{
  "num_hidden_layers": 15,
  "hidden_size": 640,
  "num_attention_heads": 10,
  "num_key_value_heads": 10,
  "head_dim": 64,
  "intermediate_size": 2560,
  "vocab_size": 8192,
  "hidden_act": "tanh_gelu",
  "norm": "layernorm",
  "norm_place": "pre",
  "norm_eps": 1e-06,
  "positions": "rope",
  "rope_theta": 10000.0,
  "rope_fraction": 0.5,
  "qk_norm": false,
  "attn_scale": 0.125,
  "bias": "none",
  "tie_word_embeddings": false,
  "parallel_block": true,
  "init": "uniform",
  "init_std_qkv": 0.0162,
  "init_std_o": 0.0,
  "init_std_up": 0.0162,
  "init_std_down": 0.0,
  "optimizer": "muon_variant",
  "learning_rate": 0.00174,
  "lr_mult_o": 2.0,
  "lr_head": 0.00696,
  "warmup_steps": 200,
  "schedule": "wsd",
  "decay_fraction": 0.799,
  "decay_shape": "square",
  "final_lr_fraction": 0.1,
  "batch_tokens": 131072,
  "max_seq_len": 2048,
  "doc_mask": true,
  "train_tokens": 723400000,
  "max_steps": 5520,
  "dataset": "wikipedia_en"
}
Each number is 500 + 50 x the weight over its row's rms, rounded and kept within 0 to 999. Layers, rows and columns count from 0. Numbers have three digits each. The size before them is the row's rms in percent of the matrix's.

# up: layer 10 MLP up, 2560x640, rms 0.0595, rows 1062-1114, columns 128-255
# down: layer 10 MLP down (transposed), 2560x640, rms 0.0644, rows 1062-1113, columns 128-255
up1062 103:549421509551493477503542474559427558514433496515539555509507494456553506578536567450488542492488481444507465499539593522471460430430580611492466580548529535485478558562383513460559468476553499501504524510517500540513553548519439529498497511430536484517481454533465441456581504550541500534590451476470536530391519484524529478453452542594501574571504553535526324427505584538525492471428
down1062 099:508535446469565529543495447434516594512542455505484463527534482456492445491477574530530471533540491665517522505536436502448501504516455426464429487492522415512471514558560482459457524581433486410506428556479513542422462399511441635530427501550468544554469468561437479453484513457499548502501472521442528511509434429547454518502507507464534531410559484562586464585511487524514596445502
up1063 097:509482613427489458593410426381475557533484467420548519372571487597473494489515460444403596487435554514541451466539457473542643518439557427488576523558523453569509461525455570587520520533503527507509458519467558487583531458477526490532513529531495532467565461458484513475484505495484523539616505455531505506586519542525458486506455556516480497556578573542456565506432482546471489515503
down1063 098:509504408568452478391560460407441484466460526484465527443455504513567532577504534514457611409475469521533558529507494496434420506425476614564471509418527534412443503546506553439520537426488562546459450491443545463450472537535501415498517521510603445407415470514537399559588492487575558421443539505484509453536527563493513489562516498529498553451490389529479472419521571459463535439570
up1064 100:448489528614467518543603532519556560565447475488510365493428525488543434515394428595483403550457441471501480501486434575472463474492473500596465481451503461502458525500530497531527536449494453464471551569498465456478455473459555489447472445542561422408587437565446443453544475464478602517490474503443510531436491490524470523529582559477434478409484502468446495547479572553428516549502
down1064 100:516494536424441586538544464458541450478473507427422500491425581472671575460501549519535488455500437457553473564544436458540619555406471518491467441565482508519391489442504490458526517442492463535537551478548499515480486557465489485495466451529517526492490538547490462513512419525335471546478497616449466568434531586477513499567477426573434515508475533525552477440511552470456455493519
up1065 091:520507504473329467460445487555488498556543561559493514502542581524495490532542430501489479568503527516465399410463413453590506475416404463529497516480495527582468506581515550487491470521491541517469435482501608541428445430547508518513447432452559523523508530494526518381605531511502416538512521539516567483421564513471480502478407509464398478472578491495390505482499542546514598543513
down1065 094:548450453517516532472508510441496464460533377413525502580524438490478564524430568505490453516468437493541597580588549629491432551542599509503500446558449487461525467464522493515503540445526474462571497523548519466501511495439481432506472574504487483487443460464526463557483523464489481507478453464554468485465458462480521449564666511528569553507393504500556519537487492448462510434425
up1066 106:492401548509549536477501521484484453568458586435487463457498493567503480459543607552422542437571543454522402462565442511482488516549523391486540603464557519596490523509530557473402472556543564590523516436454500536460539540436579425385543474469487437450543440457460514494518476468448542540475518452575592454462509556481370508436484437546420446513424428446525551551487512526538400553546
down1066 105:406467554521478492588469564561531560458508578482531482471464450516515545534538500556484468477574375481548485454592398465475445497470433455551557513476553559512503463425549456501541516495556518486476513485447458440535497530467538444389377491570565503587507573391491556497541459542527466553466517533573475453500496603577479410510490492528461559499438448478583491472538536540462504458507
up1067 099:624447608522438453530542505519460556558515493510512602579514513505478561490518444555535503548539528480553527565509436552432507491583522548492497435538564586561585506552427555517558589498413436505530385522473543489519494468468448528492416453543485507500552417453586499546532533427579467575509474530497451459567467498484480465564520506439561457504413582401438532631524462416395463579487
down1067 097:470403546535406465561418485586527491463457467584448531406459580523486539512464516485454476523475493597521565476488578552498517494458585478522453487479478443490514518430452467381517649549556584566394491408521520521425405426470641568494514616437484466449489535510389559480574516493573571473518463584485541557439519457470480445545587486570528496521573475481542504467503457517540513498549
up1068 102:438431400527515562546457506493499579594543502457404486479554513434461419567500455512508547511491474519597488538601549508560602473442478457553556451458428488580547455486526554498521503508447476496532630526557531470480480532476428550590529425494496484565563473487438533439445419532480559492506508480413550503557464453508431489502451571489555435451551549459464495514536492530475549527534
down1068 097:355648573501499434480534472502571517525438551524532386526598518465467427424520513513494499494482482432420607552538504488504522447536374480503546450490415503461551509483545563469564459541528424570503535427503451428529482525449482480513507419523531498456519471548516594459619495501457510538533486504516491518518552504592556492497492497491545517542486457493559556506484548441549546571528
up1069 099:534393559461441488561507533492529572524461529419466470436447546619538490461583445534535491539509493333436542554458499530440414507523504530466452461458494455520484448504469390605607570496497515462501501526450506522490443474402418478468461485415475545486503457555540628525567595461524529521507510551500489546436479504533509403510527523467572567640547492497526511448497395490539446407483
down1069 096:481451547468420511516517430577451524472587493399479508403449412468579456526539477551480541587497537520450499498463481507450520529549513567448530462475429508573468487440495554510518483508537568521533493450490480464440482446428510438545616471482477498510335476559519455456427446557433514545378555518514541490495567617563475499447541447498503551498548460435508541505580443459547509543555
up1070 094:511519466524568406520515520529460453603504538410566478482445554467518517408507385470457589442552476505483602449500429438572506504453516602622427528497548568462544505500508531493551484526558449533500513443508517461522508464494489506450525442432540528447544583543496506536512485405579583510455457484498511496561465529476452591493475568476560580471517477441545525568473551584462429523504
down1070 094:499475490510522513459545451446491475463488410508529535459525475464584447431444548507509437467591515506477413516474517508483415558392427499539509556529474417394517541548497401519509483517536509526592568451424532487493489498490422523559477502555523467480543597493557466489560499525574589502462487563514455527521441411521516473444436598401549370586513532508460511517495483451493495581488
up1071 097:485497437421559546614516470480530504507595522502506594475531508508523523461516467527509496542551455542464489503528526490479464573540520664488419407561478546427465589532506440444454430512522537502432519426467510517479545552516428579577515475543538423422520428482551525464484641444420428557487500489494600474580426496410562468456460521515489439483521556506513329578470462440472544504392
down1071 096:476488537503594510502518551471357474483464453532572543541472581491505557459499564518504559412454501455514490393433580490519568427503449495552520580511518423508556449612537540481543524549448497536447523360558549522535443422463548476484611437482612529499497441380475600430482505505537475422485512527511381441454463509491573478538550389490503502444469464514499528508510374481586613540512
up1072 100:511555513486478494379523438550481510472485533469532493486515548473571431534515465392497421484506510444542462492542425530467568515402484506540456487567498511480556418550466492534494405486445557509460567488469534571472527530474503547457550572543476511497520599438587542505513496446638437487526432578606494451450451561460500463445514478413490477476471378500430601518489464415581544465547
down1072 098:469492491517547526468486499580463453481498425515599463464511564564471492469360420481393523453570567599462601533498501526567467490555567494452601604546506538520475625376503557518536539485457403490509557530465588450540536404503414472517393468519426527519512427513510455562470496598534476489453516504467485489458438559458521465645526483492442498483427502589439499448497452495572419454518
up1073 093:515559453509466622512497491394510498463436371476438532480510495574444518401571612483475579484455515534516475510497435464455470505464458521545441467551475578477450585492524473410482484545541423551525470568437475525425402552525452602573544511534497504492455468483439428474446469486509486455481489551511551470499502430547510540544527523512437508517465437612510524553504454418504543584487
down1073 093:511430558509498475488542545470457529477502443423478483532499503529580496513453484460492458584511512485533463531482556487512554482631480423473583495473524480449503474488483416507516525481544552501480499555575532478601544435542526544411525467443510504383537462513450449549532580484483468594561512490444382466518573590554442494548484449458423440528451625412504433406500515519465564428478
up1074 103:478546462460521453481449458470499473526452462461516579530482572506439521510607554544530560493509589504535494405530457542484499539477515518472575538484570520486492438434524561528537471450492465510554499492526522417476440475398495503452502537569441381541519530579471499528400543548519467556483451489459545579499479458502502410480488437547491454512541493610473531466532390479443512481384
down1074 104:481505504544540496517501491506452517565509464469485579589547474516570500426522453505416578456442450559524460515462521520512532498620441638508546625484440469452489495488553506543465523493453457526444462490483551515538400478552499528564548590488473518431547521501428557470491558568498466446467446488503555447567453535484509430512489546532540530510549482417477596554498473565412562421454
up1075 101:443487497501571499581485575501532491439559455474447401459453497510426518422392504419546497502452456496419411489370488432497578473534472559468465510587475637532446516493510556535458588483456422510533426508470508517473496469497517479441508472585570487459590465501501421431538485463549505432453474523456452567511528538500549522522531369423467485504480425481450534512521376484432426557555
down1075 104:525499529506574445528542375469540503576479492448551522435463520488513623539506505400543418528418489544481526523543552481500446538545571528482491557427570522472457500484462465454519374519637472563453513458502441504509471556532524559517534467579563418583429523522539527441498515491481536559484481483569486531556424449556516531440544460464529542476546467584523567452504439385428471522472
up1076 102:436538387406590464498435488556535587510459485491512470541491457528435434499558487528492425496489463561598486488496451515564528589420559573436583521505486526431475460574483481517476525491574364514399511479489513497484591488592524508527443511512458547487410493511527572577534464524598548470561533496536479529519567469496468504536419528502495408464463568486557481512479526557460413463512
down1076 101:452433531501464533446432439575620374470424455474471511570479584402482517502407509480433537500537410559491482451459492475357501483408504571566538467527463483606473461542500508518447498471583450464489506422519456521518570513548535395513407502530479537538533561484596522424497393489501461559470460607412554479530546461468529497603510443535562599509506490423527560477469511462492532471447
up1077 108:524492503548466520434541561462463453444423591442478506477509519458476399487504443441524473454428525446455510459497424554491443450463539445442435473553502571509592380539543446519564558479568383474537501491545489478386450423491485514494451386479567491502492528471430496425464518502514561498544412478555346527448511513549459509530539504516485501487462470500550524440467414538484398506569
down1077 108:582596524500392508528461567463537614442562581584494477509575471576493362548522473508581461561504485446443425464401467569462449537512540434481543513545528490496505405577567470475531420474581469530536480474497455514406556562575552468497464437465557442564546494426479486562434568553535573481482481550510460502572499493397554480457547435436554569506513389601485536448536477534461430359576
up1078 103:577498471534448494523424487557489518515587465509452508474468555513546432460442548477513569425485433458390429422499506494454446561445419468417536445433500467544541529520470525550529410477503512431501468382492538402523499526432528545406505532579481580470523600548507561516544381531516502568395504523504483561527432484546523562478545456534547593406500494480527454548522419503500479482543
down1078 102:431472503446533439576502497532470473537505565448518419580594426471480488618551431586561625550516533524577475439560492480476495492493590530474467523556467597550420583571513433615432477512491501553512410528447492485532582413493429575495534531491472532479452481434505536566496426543453519435562480496490420440512489526457459510551512556464542480457435480446467566478531506474472552497419
up1079 093:459530530529512466466579508515477551449507455570461506579522555524583521495528517506503517560405545647424557504442494547507439447580463515546404422497558500498517642498460570511561573465449578549406477442510536467488445541509457478471557462442465432546519410552570437512443426524457486516479476437455462450478509476448509457530487576584591490520633468553538455511529455490560481590426
down1079 094:449462463488518478508475532449585421621466551477485457554522508462500482525487541541460445489502497420484383545446527550533468454527511540504614564524462520509459469517459506536522481498495550546468447565505416514479530449481429453531503522558520480519538422501528585436536431563457613539557615562534546549433532620485466509489532471517448426480484468500546523590534535490508498552525
up1080 096:472535510448559515391491488504515456521469573634417580493575462481429511567478498455540490507500507528450492461538523426526446500459458507470436512480518583474489491475559469456387504467520487519557467459475450552415436493516415520499483484548509444549565564599505496514519559494432480496590491434408549465518528561440523429521529412469535586521443500517531466483468490534519479529497
down1080 105:600477533511423425528475474428436535502549473424526420442549545561603533504573541582502478443429512419458430520384401498457609511585496485516523428455511413547570543533493499559521491509478511436472588472622481430497555529524584512441492501548527496489512455460517527371479448483484532490438449475553481501413444460529473504557398512604417385581532539525517517513571529565476478511469
up1081 103:552497499574597541512505421496485477497518559513498619600524513469554417519481547497532529494487492471439531453523419534480555517468501496517583459433479501444478540433459511438451493473433535520563489429634362591444534475522502474550544472592397548536529441509424510469514489456502477492475529489504588578477451557567474596535526523559516501418470520552531511540404478505649508564582
down1081 098:551580425509491421526399532444409411530526498556476564484515574484420658420473597509478564351440569492519524434512457487413564518562498524533527504540538512556543539497411588489513610431568506452485464421510562520397532474497544482489593559479476544501520407615499453486428461562540521468516415538506441548497489465519584443517470499497445473546487504515504558579500455473512455454551
up1082 101:514502590403579516542530511486477474453452521556549474551498585521467512554482510544555595509550454484422536520527522524558492450502506525474535569482486489523583403466510489594480469533522430435524509436517506459490440521512530540581524470549520463471514568541539494489442504496650491442470429443516489449500485472503530427428476520520516509504467561504515474465581551432481468610536
down1082 097:504497475471449434485430483449424447504484532496520481505492463465484545463466564463488484586457554582534542562594519501534492458524544555457516500395483542479489567499531425545453498529515475495518580511488483570487488510398451403587504453529515493553579449528596498437524502551531574485420475517576512431596466445561531540499417356536504442483494469478483462485537504601495464455556
up1083 100:499470568476525470466518555506414434375447506463496567475482508466541501448490518584439458441520542442535488427580490582480474477611512524523492488483560420541623480544480502555467568546541516522505523518545442501600495506430482518520550544507625442497546556531441492477449488464463557528557525514522515563476485509568484529493560559578538460558545514509553574486525525464564508420524
down1083 102:526593517526499496583570534538519431472474461460484493454490517569575415556608496459446551480533430417405542468489487413521541425552483552438494560488434467579564567419647509471509450485576557532564455496511517595603554425519539409522389498548553595562458493425459574558325486500447474563582515559449451516549470434432389573439523534530519557512477563531429456495534448451551634515493
up1084 100:537453496469510511418494508435520459474484562470444530390336436491484556462563428476405547494542427402528357453541471444427464550440458490444463461487488588515501482469500645456489502553556497442525511455520541496480390532567546465561516500466468487440472515503561540557485429525521516462561475550497590532524610532498510426494541518578512544455528507458526460549521509456555469532463
down1084 100:465483518463434517456546406527497582569526476534398495433423520498468510526485545449471466496431516533483477479456594543481554537464508547538451484478428442445447518482520421483425546520485440512520502549481571468496477477517508542536540519495512467536519489482466423536503458523449449521526467500536485527501478415513429491429430476544579529530541531409515521560471527441539562452467
up1085 101:435455495464549443525461489479524513488480505540521437490554497442520558533596478467444529549560507477369486568506579392535560428536555424421521516410558548611547444465500492514495518471507493561547658548444491506525514422457435371584469501492500492424412548532538536521425339537502561430507403418470441411474484533560448465539611487462590511401579492440443544484523484528440588504464
down1085 102:513493393482545514449523483452436458413599492517538577484564576560578479462476463582495513516508537473497537602567494496580584462546563530541475481491522494570481486481432488524492508517501491484474542452396519432516525495482471535587497571466485496453553615465523501493493470463553584504430598572499489492402600591430523440458474564488468546481507568447465433538488515545465494449432
up1086 104:443470527507519562483489556529504555566532517557510482510538529395507453557532475520524513459528590551473498468551523483567531532491457497478527489497493484597563466541482498538400426473484491495463556545526460462498461512520519441517407519570502502495459441525542536405449489398490501483524431439486542444574608491523546604468463492425554543509489453432548477422534489447550589505567
down1086 098:469506527553571548413579553513435557489499463479583497505497457541465534606568518506523536527559507403447503461419465474629457504500502545491515453513495548506425557480505546480619544443563500448477487485501433459411498411536481425501479547398624531424548529511466585610467481542505488501475504460511528509481497477518504454507470494570477482530447489559465465510519400500571517546533
up1087 100:462523481540522449532553503492449427579471565517535540506564491566527464477531451475513492560468490469515488425557434508597511537403527541531570472574539534460559504466446494436492489490491529520472576497447438533584499529404514513457562447527493544475517534524546420476444522539468570434521511501519583511513486498537577530497583500541552549449530528453531488524392389475561532513476
down1087 098:479559443527541563489402458558459606481505421459579479464543519556525564519515521556454555443564458511566477422520535615466546450593624424484466553402476581434583551537450447462503575410441507426483448421524472501499540517546517499516430539506525391513414515379443496503468574462577472470516479499555608547468484440546549482569519511475493483553464572568458471487521596572538466566434
up1088 094:525574468414498598444514578486438512490491595522482549527468484430484465580495494489493562473438477472485448460527658505536494464437552444604333534502543543475550526491536531538438536566493533514468446429512448530580499436529520518544492480499524484566544379456512524496460476457479534454473430508532519476601453558484490593498514438488505523556465542404464492522525445524529523577483
down1088 095:505574564551515509500472420462584459467565526524560406455490612471477410500488535487464454555517535516404531448587470471543569514550474534524554459414507444478375463448474456454595557528543469475454551492500553481437525448476525553519526426515611508432453478495469526436505494530422540464489455521455519492412457404480468379534507499401506533539523522514563543500541449476479500547535
up1089 100:426415444410493447519537469549539526565499508508484510566576546436512523494481425453503412480452456527472609543428506506524482463567403534604492540426503458465612542486502501461493500482409391501485484503483502420468438567411524502528539478585516588529447475499499531502439500583495480479508530514502457471491584391442541543554511548489487486434471528567451601523549462496553464492397
down1089 104:508548534499443503477432502480474576548525393508540536401535474509489390536504487538543472503388510466452528532445520513537509473543476562398457550525449413534483478412519452503537473577381514439501469504506524468510482495448458580458477475476539467430476434441458445498547513413472565461370451510582490612479467490482429524433401528470475598388521426526492466515557513495537527558510
up1090 095:530565480507573465493444540534491575559476512590559456554405492549479568443395509482490469521619501455469536454505540481475482530461559516463437562454602438488529496519489492538464578478509597441513486461497481534534372433566489533484482495480543560467539535479460458534423456455457461430441486486506462481575421544488520528495473414523477486444482573458507430425503576419525527547537
down1090 100:438443447476425481450548456549485483524552542493591479502535478576481465486507467469440677454591311461532495448464484477469556429563479532507565480447484500463529408520502559522493425565482452500500459498476416531543462524451458518550512489521473539501421493450504463531473553503442549522389554476523502465453433520491502521521508555417471489544503510436552486550517443475578483499506
up1091 097:546637478503562494479451529479505363515534460520537540456443550506464502509582570471519468487500485433593500553438575581460527470474506511476445568527535519593511521506488498465497545507418584415423469568532514513496501481585424557521644503489505496486511489418565487496602542487538485529517429455527428489533538573528481550461442483502550500483537502509514592544574608539543490529520
down1091 095:487514561460468547454436447576460465446490407495513557428502532438501586526498495528423528459504523454448485464510543505480474515581466484471478396471518397502528526554498559544546466431555582448417500538522553514504526503521450488488403455503608528490563665502464460504559555526548548574491600392508479387499474431481560455515455478500459554532572423520566405510479441440497583527458
up1092 100:392596516551507467461541411555508550696488450486465526423567588512489456496549559488492544493446526488401467441510453503484521491540478477528570546505500537388502520503548458556544519465499465578515389463463407494544475409424566529500509491507475487460474482562557417514471524386524487428490392546454503493416566561561491586532562512443589502576495450398480477437475411435514522496570
down1092 093:549511519454451500538525604444372487525526535512489424522515491534473519479471388523497504506615449601555489516466451506538485523484502527494458443479471431570495490494466579521507454546522541368541528466476476473525537501376413552491519459486582526516452568487454475533482520473411583519533500469528447440564481537502433442630506493434547430419500534617492481535548525478425446476449
up1093 104:505380504537548510475489469525431409583507556469498510466426448465474498504519564509538567491400515536455519499508539424521506456444497498524514474524564428473470446520500500503414527455495539486544527431524483430488394483480540576517474522548462605465388524571499472539460372483481572535516505475462514482433497418652613504519505510566496404471472441417458601477545465535534465527540
down1093 108:442482471506516498506514503423530481507538598566445491458446445493479449506475505532509525526494511464491547476564462441532502475476479532492451514481475527489535510568500539509479458419551491480491526497524535401399456465469488462489523497416484540406525601516567464588521569470518518539399522561527418409410483486585404531493538500409451417469579453404473409540527460454449543417555
up1094 100:475454501479556510491578445419466569537407372505501575485409439573477457627476497539462517570591490493450473450582482499531546423544515510455537492553486451495475408425427515541483554483428505513423544510554591543632470452564430453458553448523422596545402492448450429578452486472464505611384478425510441440477477498489458561412448413499490404467479452370483476495521498471492521564429
down1094 098:532453453551488483483481596504471556525520494541548376506567578554539501542614479527448506403538515519469566547486495562427414419451453437498553527415503501471517426523493449595490459497502470564517418482487465483419482566602549445592521521489465502546493477579561584530506512478478465558541511577512556560572505452496593442513526458511435502539430529585398598543511540471482506462441
up1095 103:467486427483469504508421556492535576437497532506461489526481518482486513511531554632519479396505578519550429488567410490491441523476516516503470550526554508441522484447469514506517420432484618489505430455511460556503446428480522381517502450519637431436509450426479524426501491436563461526460488526468492443488593495556525458416388557430442458518537480513582442537543541604541564503480
down1095 099:471471452537511553477485419350504525538482463465470498546460492528575538482484487519503612482442476449444565493488457516477543488551498496411494445451460484583536523527561530500471577551457547485575410478413555500452518560493569536450376532534595471451442553469488537521428548575479461492525502474392416511604495469418478438458513452468524528480548508502426521591558500570430512494501
up1096 100:459474479459481462512566411442537581564459532525504492488441447559563632545442568473551471578497538510477550521445547544456467432510526480532535610623467478399468507538532462560454557540625409553450575473589451517495518517460557504462483420525476545522508560484522538544525406551543541579488473397456602527542411449472545515435524517532558459527469450478497500462467578559500437572494
down1096 098:459460546521468470438419541484513517573427502482504466475484522452479385512428569473509546498473492514471540479507473529525551473422449517498472510483470591504478461456495501483408544532398489423519545514545441460409466501458537533516525556526541538477608585672491512561480542442534523486490543508521446548518466539545487487515474480490533482566506453428435449469455513546493484541554
up1097 101:631519512471541552497507512481540535523537477561430554576471463455502519453479488544518461544549516532507545492536435499470504515569490447557452506451580383482501573455517551427500412534535481518520421562443536435501469494543421514519484391430517463442550475501484553442504435561478535524545438494550460485467489492491511433589466530571525588418452531445521567507565588539463531556568
down1097 101:468445499482546472489549418553449525639534530472503521582446453541481521461477493511498521595458485513471534502487566544497552494451561501495558463518568542518472514530621516497464488556527550516491507452566463542462517480566574586563487522552484485466529555487518616451509665444477466579620577412528396466484507556426489544487551517525471530479526510494488387509548440498485526483486
up1098 100:549542514517469455459555548564523607566530513500494572457446554499492506475573523477444603598542496515464517469561485487465528469607463549485528583427486562480442567443487476581594401509463400439506587528510485477464469517509544516527550446455539559493481587517551464526442408554528584567492509512532526516564375459546526559472457546527545494579472623530495600604496506479568502487518
down1098 098:445619490599415458554461463528474475484489479648443490537480446463505512559494434509494516443469522418524528514502566547502528468522554472441515480562470471507439511489498547489450426453565438581398489560494510397526518439589524507448523439478501363502594491405521520562532495437449526406453514541552485485425531489528518461604508396462532590532519476550509473536433557487528510546464
up1099 103:494562354505422536499467401575478524495435480458523481411531477535409487371609611518469495456458511536508462448517529462454502503529475558401442437467505521505506540457527531489502444529421491482491485508450514543413464467492461566557438522465568462548506436442492459546503506545563475519455528526532488422534522438523499501515488479502539524553529503444545585524470439520414499511500
down1099 106:465504523533468447584422497440485515418437529542426476428582564555476497523534448559513509457452437397590421597534503444473529476578558526453525512488486503535466512466576509511414433470407587452390481584493499503541500451552597487540460460420476509568617504536495396471495545555497523458514487614492508403418498587489497513520590471468442485496505614554473443548418549494470534484482
up1100 098:477536424437464476561474542483526593544517537507527548508490436481484491484424527404513526439480618522477518516426513605463484572540544490561451499448472524510505502563558535469487513516481515427581484518569488578485534566536479421537576478497515449525472450537541538454427500518470623572552604534481435566498441515419568580542461420548465445563488550490544501468561518457489519419408
down1100 107:559472581545461504454474533568535463464568458536467458511577465440435504497498543481565589499594467454527526546538432446489472485500495506606504568515526522531505491513418510402421439506536543404515498479537515441444525493512486512480436504533526464612546406496460506516482605477479435497492540511476590523552550494566551573438433502583505499438547514570507512510481508497412540579547
up1101 097:540489561536503459521566462575548476556477451435428477442522542601433557487477426492553494482486426460560557529543479541484503577402509444510496477553512567457558501509487503538465438474467574435418447509555429575449475508491417539496522512509434499519562478482519529489479537521519479533537499611424574505489479513488520490648508560481568407485486506463504489588592418548546524424508
down1101 100:528500497484518498550437505417436504491453543526520472492613503480454517507522438521479522511488452476499395442491443545413571473522497564411485636482556475503511549464500499516419538528543555516559487484519464466423519448479521496465506535410592540457487466494525425440488469489468425453455506444595546488478463480479528490508449451436555534552444546483432441548432464493458471494476
up1102 109:583482423537486648515520473546495581493585459477548424537573472515439577448586437554543479469519482610525507528444538500536533533592543445526465513517475577417581501439435586552532450446459415491557497537467451564467537485484523487502517511577445560464479477451554486484506487580565463487503530458474462522526436442542613662464506487509435467455466461514411500538572499533487550561504
down1102 117:580513523416504558423601444412497504461530534339554494442475615571529538439567551496479503480492486561572603581538532545493586526526444512550515468510478498534473454509469546504530418552416416479542507461430508478473534459538523406525601535514466595408406518507459511403489455429493392473487457482547350498431470479431485513528447480535479569472571423389441408464505463524501548524475
up1103 101:580464544531514485440549537527501571444472479514482522450483454553562346509470580495459454364458419537488581454473492466431511474492435500432481583544548585453569504556464412404520444619444508465435440534468570501447548476615502521435620461495439494530522517415460534523523511472527456509505484457451466534475477497495482532532474496466477442542491528465497443431477418582508598443447
down1103 103:493433481616579491561555614472489504588453505399497443531525611525439397519574535534441523462408505499545517520481537521469479488490441447535531495442519548487477438472503440490544524498436539387482496448503536470544513494507444509476582650511550464468489422522484510474479351614493501582584480467559531543507543428492530552556504493456475469532458514501524519481444528525469589474604
up1104 100:481499466436514452513504503425519526578423494501540485537457627486546516560445532604543491461463555555478479466501480458474488537496511601489546468520536521498463457484511370392528461589494519526571493538449499500475438591553429574503450571614542643447554479443490457458522612451523437435512472445464402590534502484512483451468513564448499501436524471509474496556590485458525445555405
down1104 096:449533478597489444524467466437562542551495564536448474526434572447506524381507568468452459542447561553508418460542516506538418533477563536505501505457439470431551539542457457579499486594476502549438545452518551527538536476468504558527476445482509652461489539639497519478514392447617451500471484550503533538451523514553503438591547520528518514498446506540588595500509465475510543402496
up1105 100:473491454486488613469530447567478513472517513427486455503562584579570513407536529439550522502509639544421490550486498598462520351450556576638484529527478510445538497526401442522472467491448509492421509507539500423500500497574501479507481462566470455432475507559549512573506535484555483443522529456418536557492496485455544440506484525505530538430514490465498363496494584545419545431449
down1105 099:439521464464545458466496532432521473507435559451482560484522522513469554526496472468447458503515472494504506439432537490554498540479449436532476345536537418448454517558455544584527455550508491508517499516537511597526476530512635469443492515425481472489473569386496474455481420498467489501483476489479429469480449552555460554516536470445536398527625482483445471504453426458475484543566
up1106 098:480527512471558449464577457457530453404551561570442477557474487442512495509477461466503459467469598446427453559542474414435459458467436516594524533548457455506467505613533498530445524419461488487479546479502506512494496505518478462468535489584471435491503483551514447546491539452488429444491501372372525491519447470570536492527501499483571483512489562437511449451506478559508481519554
down1106 104:459484472540524503474522410480536474460526530473517503455485596480569495459483458541490555397436457546565498503519537480522456408485451470450544451409489450446506522578407566467546525553448547547585531512527528470504508599466483489568436406491594578431604516414500448504546545547480525524587616535526538529353444517529495519476504512551465476567409471560490474478401627469415473447539
up1107 092:459467488510493506527455434477550534526469442376570443462477395502449551425485558490511584500526464572581441409467542508533556508533555550474450553539502569545498438490538549426368449491547515448529496546478531517516463552388479504539546626520525448462508451597582432514589478536594527552456475477470419477526479472452557490435545556563426502571518425513381537518487408425448436577431
down1107 096:543555577535463471528503514563422512489421531463611490444529559458557520531465420492551486561527522517531582474532525523426472399524439495436542452485590413544577542478390583541540497527566495491474531504551500462465506499434472509380361445602529440583440518469472543473454571434411534463669545518450513564505568396567506402497556401463566460419425408509493484489481565542587558548578
up1108 105:474491492392506555523537473440470483446455510456499461510494473468539484535496525559500545493443501533493510494505472505391554490508513503562552531504562482588471544554500547390526489450450569467437503500499546558502464445463374536513545478523596481572534482547522440510523505531548490511550557414426546347525549495481411437570492477557532476557515482611554511432593462506399435495438
down1108 105:525516478539505423594523467595523452408367503472536572509511430556635443522572510504485499542565424561475418481503522520508530467471474390387459577574444535508423513488404528439507550555422561516553448550486496485610487475436578464582470516526459477549561540547550476536479545402537473468528448356564499545621533483455448568569531476539501459424501505475511529546466520479517503531478
up1109 094:519469551604541539493557526537490558532563479481486541542548503587506478508527458465523527499436501544495490483504419515503422547558511438466589496530520508523499523454584426489583569477519523519453544543436467426525536506509508413342526473495641548537515494493499489621443433476490505579433431452530461505526558484566486524386378450456592508449388428491496358574435379440428505507562
down1109 091:453441532443420445477445518534572517451436446541465541403432650572464417451466477496451408392543523543486449533584504505469525539408530539478433434484512480569462543532530505449586450476464494482448529460643481502356435516472504522589416578588550368443489491453457489350590519495523495427499443481415470469479500454568430541428517557521376571492543510501538537451536544456591521574510
up1110 100:538506482519411520587447474544575368569489472472508407520553463556432557437526576495460520510511482412452472434486499472481445494519532488424446564445526577574477606418483487491447474484540415454532417455510518456540526466549565545471513445579509422481543486459512465400580497466501466532424577462509495503523473495485480477610517537515458389543437519396558441498457450521457464521506
down1110 101:554481444566459508561477469468496638510465577612457565515449538499506503498483431557606422493551515440589546465548498440485542513447394542511541461491572464487500463464554481483452506547626558382482475484441558442473484412578553503552477492377517504478465575510503581510504424564502455591503424438541478527533526373576589535530451503533534554537573408476424492463559431487496532418519
up1111 100:571519532540540549505546589501489469446486401409517532482515524449467576544535500510466458487479475532564534472537480534507496461457471500450447460447512513591524462559452480465523485450459516618484415477581534437545544461498483509550515513426469391468534476495555423483528461512553502515551455453429437455469526473521536537528433457590414499557540521619387451623547519516463519547523
down1111 103:481543557478414465528517655449566430431539531476457483473469475545504448380527543416408513452525482527469518512575431508549518465468488474501496525529354565474492540555447510520486483441552501519454444501528508365529499517521410468548535520553500475494480517560414603485497440503464473597542511526512512512482560597489454499494562437523448503529580551599399656459428475424499526540498
up1112 100:479473538535513554491540459549492512458406448454498466525520558549462551504418437487505432474474453511434485477442592459496521460526545550481470492500549474511471518436509530532528523583537597452456500524579519509480428489516497484431468519544441451424416447460517503533503517562516424629545556484522430469450552512472401509499564615536474542482577419531526451521524438495480557466562
down1112 095:455543426424473504473516504459561493557525425581446528486482492570538493521541530490462461452501377480433468461518508511471479484522436484537418446500447431471585412522560428399445489519476515543415493503515605561505396496605543390517497472466440580499503473531396538540518601485413450474364471542434535508501543491516523532494508529605509460474454485553536444504446529545558494573518
up1113 103:526561377538439499484479509437444401535442451536492488465427559508551473402579523573582567502482528531557457500559470402468558488525446567408483432513505513469412485566512462585521496430563468486477574531498538481533491524481522450569364498432558496454398565376428528526434517426489481503515513496483465488544355460480534563533463485517553496530524488474616529474538484504503444479565
down1113 100:424473451467410448489492454527412561579485503398522457576473401530471502439459541461445502514481484476456535468516474381524457437474501480479499526459514578433497473411560481623469503477484470454458566478547442501589514513504491603397470395382468431426384533492363538510516470478433409499459492439407546466590470411489519578603449500500462528490563551497452509415534492533557515520568
up1114 099:459466427492531476488545407504562442549566531455475451475572432578506463491524582443462473494490447536476539511564570511444471469494504425558489513488460587462427565524511492538574527377506539451443440506431569509555507564553544454460495536523470434480497455517504592544523458489510422546525504503499492568520502491430435482467492425564526503563629545536486479570579419444430476560473